From a checkpoint of a small transformer trained on Wikipedia.
Size: 16 layers, width 512, 8 heads of 64.
Architecture: rotary positions, biases on query, key and value, local attention windows, shifted keys, value embeddings.
Training: a variant of Muon for these matrices, 1643M tokens, 8688 steps.
Each number is 128 + 32 x the weight over its row's rms, rounded and kept within 0 to 255. Layers, rows and columns count from 0. The size above them is the row's rms in percent of the matrix's.

# layer 10 MLP down (transposed), 1536x512, rms 0.0484, rows 609-621, columns 0-127
size [113 100 101 100  99  84 100  98 103 101 100 103  99]
[[180 122 121  84 219 165 162 126 146 140 105 105 128  93 145 175 171  95 138 109  80 122 172 105 134 145 117  77 141 121 107 152 119  85 104 194  55 128 150 128 120 151 115 130 131 101  69  83 188  70 115  94 110 141 148 136 146 151 119 192 135 174 120 167  60 147 150 125 125 114 100  81 141  94 149  99 126 177  91 187 161  70 129  40 130 101 103 174  80  77 146 134  99 109 139 143 209 123 108 162 169 174 128 118 104 160 178 116  99  94 157 113 101  87  69 103 176  90  74 105 156 144 126  88 133  91 135 119]
 [130 120  91  80 113 102 123 112  85 115 118 131 147 125 143 111 172  82 109 147 150 108  81 165 109 112 153 138 179  59 153 175 105 111 158 134 141 113  75 186 149 138  83 119 136 161  96 109 131  94 146 125 140 115 129 133 120 111 116 176 149 104 100 164 138  88 135 103 179 107  82 117 160 128  99  85 106 164 180 173 184 169 124 107 127 111  98 107 183  67 181 154 159 106 159 124 152 114 160  59 112 102 110 135 184 119 125 105 211 178 175 126  97 111  94 210 139 105  82  88 149 120  91 146  86 107 135 174]
 [164 104 185 162  71 170 152  97 109 124  49 144 187 110  98  85  84 117 182 125  97 106 110 141 133 151 126 116 149 182 125 127 126 164  97 119 135 116  35 118 136 171 148 133 198 105 116 159 142 117 182  61  58 116 153 111 121 160 181 130 114 105 126  92  89 134  82 156 127  51 183 127 119 144 177 110 193 155 108  74 156 103 148 164 158 144 130  93 130 142  72 154 123  98 171 121  70 101  98 196 114 132 121 109 132 122 144 131 120 105 172 136 148 182 189 115 128 150 151 142 109 151 175 111  75 126 152 122]
 [117 132 137  89 173  39  81 170 189 140 110 102 128 166  92 140 116  90 132 125 162 142 131  77 125 129 141 161 113 107 187 122 107 151 133 182 148 156 158 140  82 110 140  86 141 113  98 104 143 114 186  71 233 151 172 163  87 185 187 115 144 159 103 159 144 107 135  94 189 132 109 158 135  82 120  77 106 168  66  72  73 108 126 123 194  52 125 146 164  83 157 162  77 162 126 104  93 147 102 106  46 119 133 149 199 142 119 156 141 143 112 129 190 145 155 121 212 135  96 119 134  88  78 143  88 135 210 116]
 [139  74 140 118 133 153  80 164 175 105  86 169  81 103 106 103 143 160 123 135 151 135 190 123 185 107 134 145 115 115  94 188 114 158 142  98 151 106 102  74 159 128 114 107 110 141 135 127 185 119  71 115 136 159 145 105 121 139 166 117 117 168 108 125 141 176  86 139 166 134 125 130 165 150  87 171 109 106  90 159  98  45 134 170 157  87 125 144 134  99 128 193 130 143  90 109  58 142 151 161  92 118 101 121  93  89 125 109 147 108 117 124 109 189  92 152  81  70 119 164 149 160  80 162 157  98  89 127]
 [180  12 136 162  99 135   0 180  29 251  50  82 152 127 142 166 117  96 160 108 182 131  96 142 162 154 134  75 179  92  58 127 123 133 171 100 167 110 103 150  89 105 129 121 131 148 164 123 129 134 115  72  76  85 157 121 124 157 134 143 175 109 188 109 154  95 111 143 120 133 144 115 143 170 113 134  99 134 150 146 114 131 108 153 131 183  76 177 125 100 192 136 130 120 168 111 142 108  92 167 120 135 103 135 120 100 146 142 122 139 161 151 118 138  88 132 138 170  88 140 143 107  94 144 129 131 162 172]
 [181 144 113 180  94 119 127 162  82 149 124  79 110 122 184 144 139 141  98 181 134 149 131  93 156 133  87 148  95 103 154 105 137  71 141 201 124 139 117 168 160 130 128  72  76 149  75  67 147  97 182 135 116 163 112 114 106 153 153 108 137 148 173 126 104 169 122 148 131 153 186 100 123  72  90 112 138 107 171 133 147 141  64  81  97  88 149 110 146 128 156 139 113  97 134 141 141 195 131 169 118 114  87 121 119 119 143 129  91 140 178 153 104 132 117  95  97 199  92  83 121 105 139 147 131 183 122  97]
 [151  98 138 162 171 149 161 104  99  88 104 129 139  58 170 149 147 100 125 152 158 120 115 119 131  80 113 131  87  73 102 160 159  93 113 133 116 116 161 173 121  97  27 115 118 132 126 178  70 153 120 130 151  90 125  71 189 147 140 157 105 133  96 120 185  46  66 125 114 146 142 143 120 138 148 107 141  95 146  49 147 125 113 145 187  82  69 102 111 162 143 137 112 150 158 141 138 141 123  86 156 187 128  81 105 133 144  92  78 120  58 117 105 184 156 100 149 182  82 137 191  66 108  88 178 161  94 153]
 [115  85 164  96 123 128 154 137  98  83 128 138 153 125  81 117  87 139 174  97  96 129 134 154 110 120 119 100 186 189 160 103 115 110 147 129 137 157 130  65  92 125  71  94 114 138 164 150 138  89  93 174  59 105  87 167 132 128 110 120 157  89 131 164 130  74 184 136  91 135  96 122 150 141  96 127 184 132 127 215 135 127 124 133  87 153  87 110 170 133 100 160 144 142 166 191  99 144 118 145 173  86 164 128 136 100 170 143 174 125 151 121 119 111 131 133 124 169  68 110 149  98 139 105 140 102 117 166]
 [187 166 130 103 116 128 102 221 192 162  62 112 109 172 116 133 130 118 175 146  97 130 130 112 126 100 138 170 106 129 115 110 138 115 154 207 148  53 150  92 156  90 145  38 163 108 118  57 105 128 141 159 140  80 184 149 143 128 183  89 120 169  90 144  92 143 108 120 106 147 139 130 109 162 138 110 109 103 167 120 183 120 166 120 136 153 116 124  88 126  74 145 120 107  87 146 137 149  92 150  82  78  82 147 126 165  91 110 164 166  90 133 154 116  37  97  53  71 118  93 110 125 123 153 141 191 170 149]
 [167 144 143  58  72 114 136 131  85 103  72 149 128 105  95 129 122 115 150 123 120  79 127  64 159 169 149 157 159 130  89 145  46  77 143 158 163 159  76  81  91 114  74 167 130 162 124 129 117 138 111 134 169 134 106 138 145 101  90 214 110 152 148 184 105 137 127 123 102 112 104  85  75 135 164 161 138  33  93 109 101 110 197 123 161 114 152 139 128 102 152 141 163 105 115 183  80 124 158 160 150 155  75 112 122 118 131 127  90 102  48 198 161 106  91 121 164 170  91 113 130 139 116 126 163 111 107 113]
 [ 77 153 141  94 106 102 148 137 234 149 108 155 118 131  95 130 130  95  88 113 154  63  78  73  54 118 151 137 117  96  86 114 126 142 121 206 130 118 113 166 147 137 125  96 147 148 135 200 158  97  83 137 144 148 138 128 139 132 119  92 176 141 112 111 140 142  84 124 132 118 153  97 137 137 131 145  96 133  79 104 102  57 142 164 118 156 142  75 134 113  83 169  97 120 145 130 178 129 177 130 126 138 115 131 189 147 112  95   0 120 116  83 143 114 153 119 129  85 165 109 138 118 100  95 100 190 155  83]
 [ 95  89  78  83  95 125 166 149 137 230   8 124 139 152 155 155 150 192 113 117  65 132  92 136  94  80 147  88 101 100 137 137 174 133  67  98 134 172 134  99 148 141 119 122 108  74 147 114 137 165 161 107 129 118  89 133 158 114 134 100 121 186 108 147 137 134  87  84  59 141 154 103 101  97 151 151 112 101 201 167 147  90 109  82 141  80 159  55 106 173  85 157 139 132 159 126 138 153 168 111  79 126 115 147  59 135 103 181 159  48  99 144 114 159 168  93 155 122  97 106 116 134 128 102 142 106 133 143]]
# layer 10 MLP up, 1536x512, rms 0.0845, rows 610-621, columns 0-127
size [102  99  96 101  94  98  99 100 105  97 107  95]
[[ 45 112 140 142 115 179 177 124 135 169 122 126 114 175 146 151 215  88  88  93 101 124 114  91 129 123 104  92 146 122 165 112 162 134 146 138 185 142 164 128 140 120 109 144  93  78  98 143 145 127 127 198 111 125 137 124  86 107 126 134 131 104 100  87 134 109 115 150  74 112 128 116 139 122 123  61  97 143 147 171  99  63  94 162  90 105 108 147 155 135  89 158 145 126 140  69  99 156 109 169  81 101 103  88 145 144 116 155 145 122 177 152 121  99 132 202 142 176 162 107 130 100 160  86 167  71 124 106]
 [142 112 101 116 176 129 123 190 142  96 129 147 179 109 117 167 162 127 149 113 130 137 159 108 124 196 137 164 163 150 146 132 120 138 147 140 175 105 175 120 131 164 170 136 160 183 140 155 135 135 145 146 104  96 164 137 184 107 181 124 117 135 140 124 114 186 106 111  99 143 170 118 109 105 169 139  70  85 112 166 136 124 131 136 117 101  39 115  68 160 189 113 160 151 128 115 158 113  93 112  90 146 127  95  99 117 108 103 122 181 122 100 104  79 130 135 179 149 136 141  89 164 107 116 117 138 139  88]
 [157 159  97 108 135 108 125 102 115 126 111 114  78  70  43 171 141 107 114 107  80 136  96 118 172 102 139  80 138  84  87 121 126 116 157  79 101 137 162 108 112 115 170 162 107 152 109  80 139 102 148  82 111 112 129 117  82  87 138 197 109 103  81 144 153  80 111 139 142  94 159 129  33 129 122  61 115 164 156 112  93 131 127 134 133 103 123 149 135 157 194 128 154 105 138 149 147 133  95 134  96 151  99 103 134 137 137 106  85  64 188  96 145 186 138 157 105 152 142 105 115 118 117 176 155 143 149 116]
 [ 96  92 167  88  85 110 159  84 144 109 171 120 102 170 127 115 150 102 135  90 154 110 167 157 106 137 127 122  89 177  92 163 132 179 148 103 124 102 107 137 110 106  82 145 170 139 102  93 150 138 119  85  80 125 165  84  97  99 165 143 124 117 162 104 108 141 114 111  89 189 144 125 166 150 172 161 156  58  96 142 199 127  93 186 152 122 138 169 150 153 108 101  91 156  78 102 111 121 140  57  99  86  70 101 121 140  93 136 149 133 122 123 177 167  77 106 147 122  80 148 139 144  88 135 156  86 117 139]
 [166 248 162 109 176 137 255 124 153  82  76 128 175 146  89 120  88 103 101 163 166 128 150 192  91 150  74 147 155 114 109 151 115 170 142  76 119 164 152 146 101 131 111 169 133 193 165  92 114 151 158 126 132 142 111 167 167  95  87 119 171  95 171 180 153 156 146  93 146 146 158 205 159 147 102 134 137 142  78 112  70 175 141 148 124 121 115 158 135 102 150 114 146 155  92 137 142 117 169 155  98  91  75 154 144 122 117 114 152  78 172 124 119 102  91 122 109 134 128 134 161 146 150 169 160 153 132 158]
 [150 133  85  72 123 130 104 119 201 129 149 151 129  72 127 152 102 128 199 157 136 128 154 171 145 143  67 132 121 156  93 123 107  74 174 118 106  58 154  79 136  99  81 136 144 145 137 157 139  95 132 164 168 132  96 122 129 152 156 118 192 126  77 111 109 121 171 115 131 120 115 131 117 206 117 143  86 150 152 140  73 210 129 191 134 121 200 134 143 116 121 169 169  94 138 115 111 148 106  91 148 110 124 179  98 100 167 110 106  81 123 134 178 134 161 134 135 147  85 121 123 119  82 112 189 145 139 137]
 [112 204 129 193 100  62  71 128  63 161 185 184 156 148  98  56 115  51 173 105  61 132  94 127 110 155 124 173 111 115 142 105 129 107 146  86 148 185 129 139 111 132 125 108 199 150 122  86 128 137 119 162 143 105 133 118  96 125 124 120 136 117 164 140 120  87 132 170 151 138 151 111  63 130 126 118 160 153 188 165 137 110 170 108 111 141 151 108  82 179 135 159 127 131  87 102  86 178 185 136 101 115 197 149 129 132 139  92 134 176 102  93 156 112 171 147 109 142 139 137  57 156 151 120 128  67 125 113]
 [ 77 118 123 128 133 166 109 103 180 154 153 136 107  93 144 158  92 143 204 113 121 101 125 162 137  91 145 154 102 134 106 158 140 147 116 131 150 119 137  73 112 115  93 120 176  59 166 173 140 132 155 114 186 172 122 130 147 166 158 107 174 140 115 122  98 129 195 133 102 106  80  93 117 138 125 134  72  73 144 177 164 166 157 108 193 158 124 125  77 124  98 116 119 106 129  67 151 132 101 140 117 134 183 131 168  80 152 151 190 119 119 140 128  88 131 161  68 118 122 169  58  82 102 135  74 103 130 133]
 [118  90  43 107 105 132  83 157 134 167 159 100 182 125 114 128 119 148 143 182  52 144 162 181 117 126 160 151  96 118 104 147 135  91 171 122 137 111  81 124 101 154  75 117  75 116 184 149 101 105 110 122 138 121 118 112 136 135 122 109 151 123 191 108 107  96 124 148 116  92 108 119 157 164 161 135 171  96 181 145 144 127 126 157 135 154 147  85 175 155 164 136 160  77 162 166 122 107 107 125 118 104 149 141 115 140 149 128 150 166 116 156 155 149 117 129 104 170 153 107  54 183 126 114 117 125 147 157]
 [207  85 109 131 175 159  85  93 156 110 140 152  85  89 130 139 127 136 148 135 154  71  82  60 128 155  96 107  95 121 130 144 118 181 153  91 106 146 108 113 154 145 147 118 161 136 117 148 130 104 173  95 139 152 106  92  86 106 120 148 141 150  86 166 145 176 224 166  62 116 172  95  96 136 120 146  56 175 166 161 124 133  94  94  38 106 144  96 174 137  61 113 185 169  95 118  87 122 140 126 113  80 117 179 201 173 148  72 116  82 130  98 149 149  93 174 102 110  66 170 142 189 111 176 148 139  51 118]
 [115 158 101 102 137 171 159 129 125 129 195 151  95 142 121 135 176 142 183 111 126 100 117 183 148 124 155 118 116 179 128  98 116 136 117  84 107 102  70 167 133 171  96  95  70 142 111 119 199 107 120 124 162 168  84 108 174  71 167 166 130 139 178 159 138 164 128 105 141 133  67 150 106 139 159 118  70  82  80 140 106 143 102 148 115  94 105 165 154 109 121 137 115 125 160 121 165 112 140 136 142 179 165 147  60 192 143 113  52 188 113 160 116 133 180 143 163  94 166  98  71  94 169 184 193  97 170 144]
 [121 110  85 125 110  79 138 114  80 149 153  99 161  88 133 229 124 128  56 134 103 102 105 114 145 175 171 103 104 161  97 155 128 148 193 121 150 118 121 150 181 136  76  92 122 104 115  92  55  88 114 146 156  72 113 163 130 113 116 103 158 137 106 141 127  60 136 121 116  99 104  91 150 110 134 126  76 113 141  98 152  95 154 128 106 120 126 146 160 125 128  90  85 175  93 171 135 111 199 167  87 151 138 107  81 151 125 151 140 150  79 143 165 147  72 158 106 164 102 157 145 140  90  95 127 110 122 207]]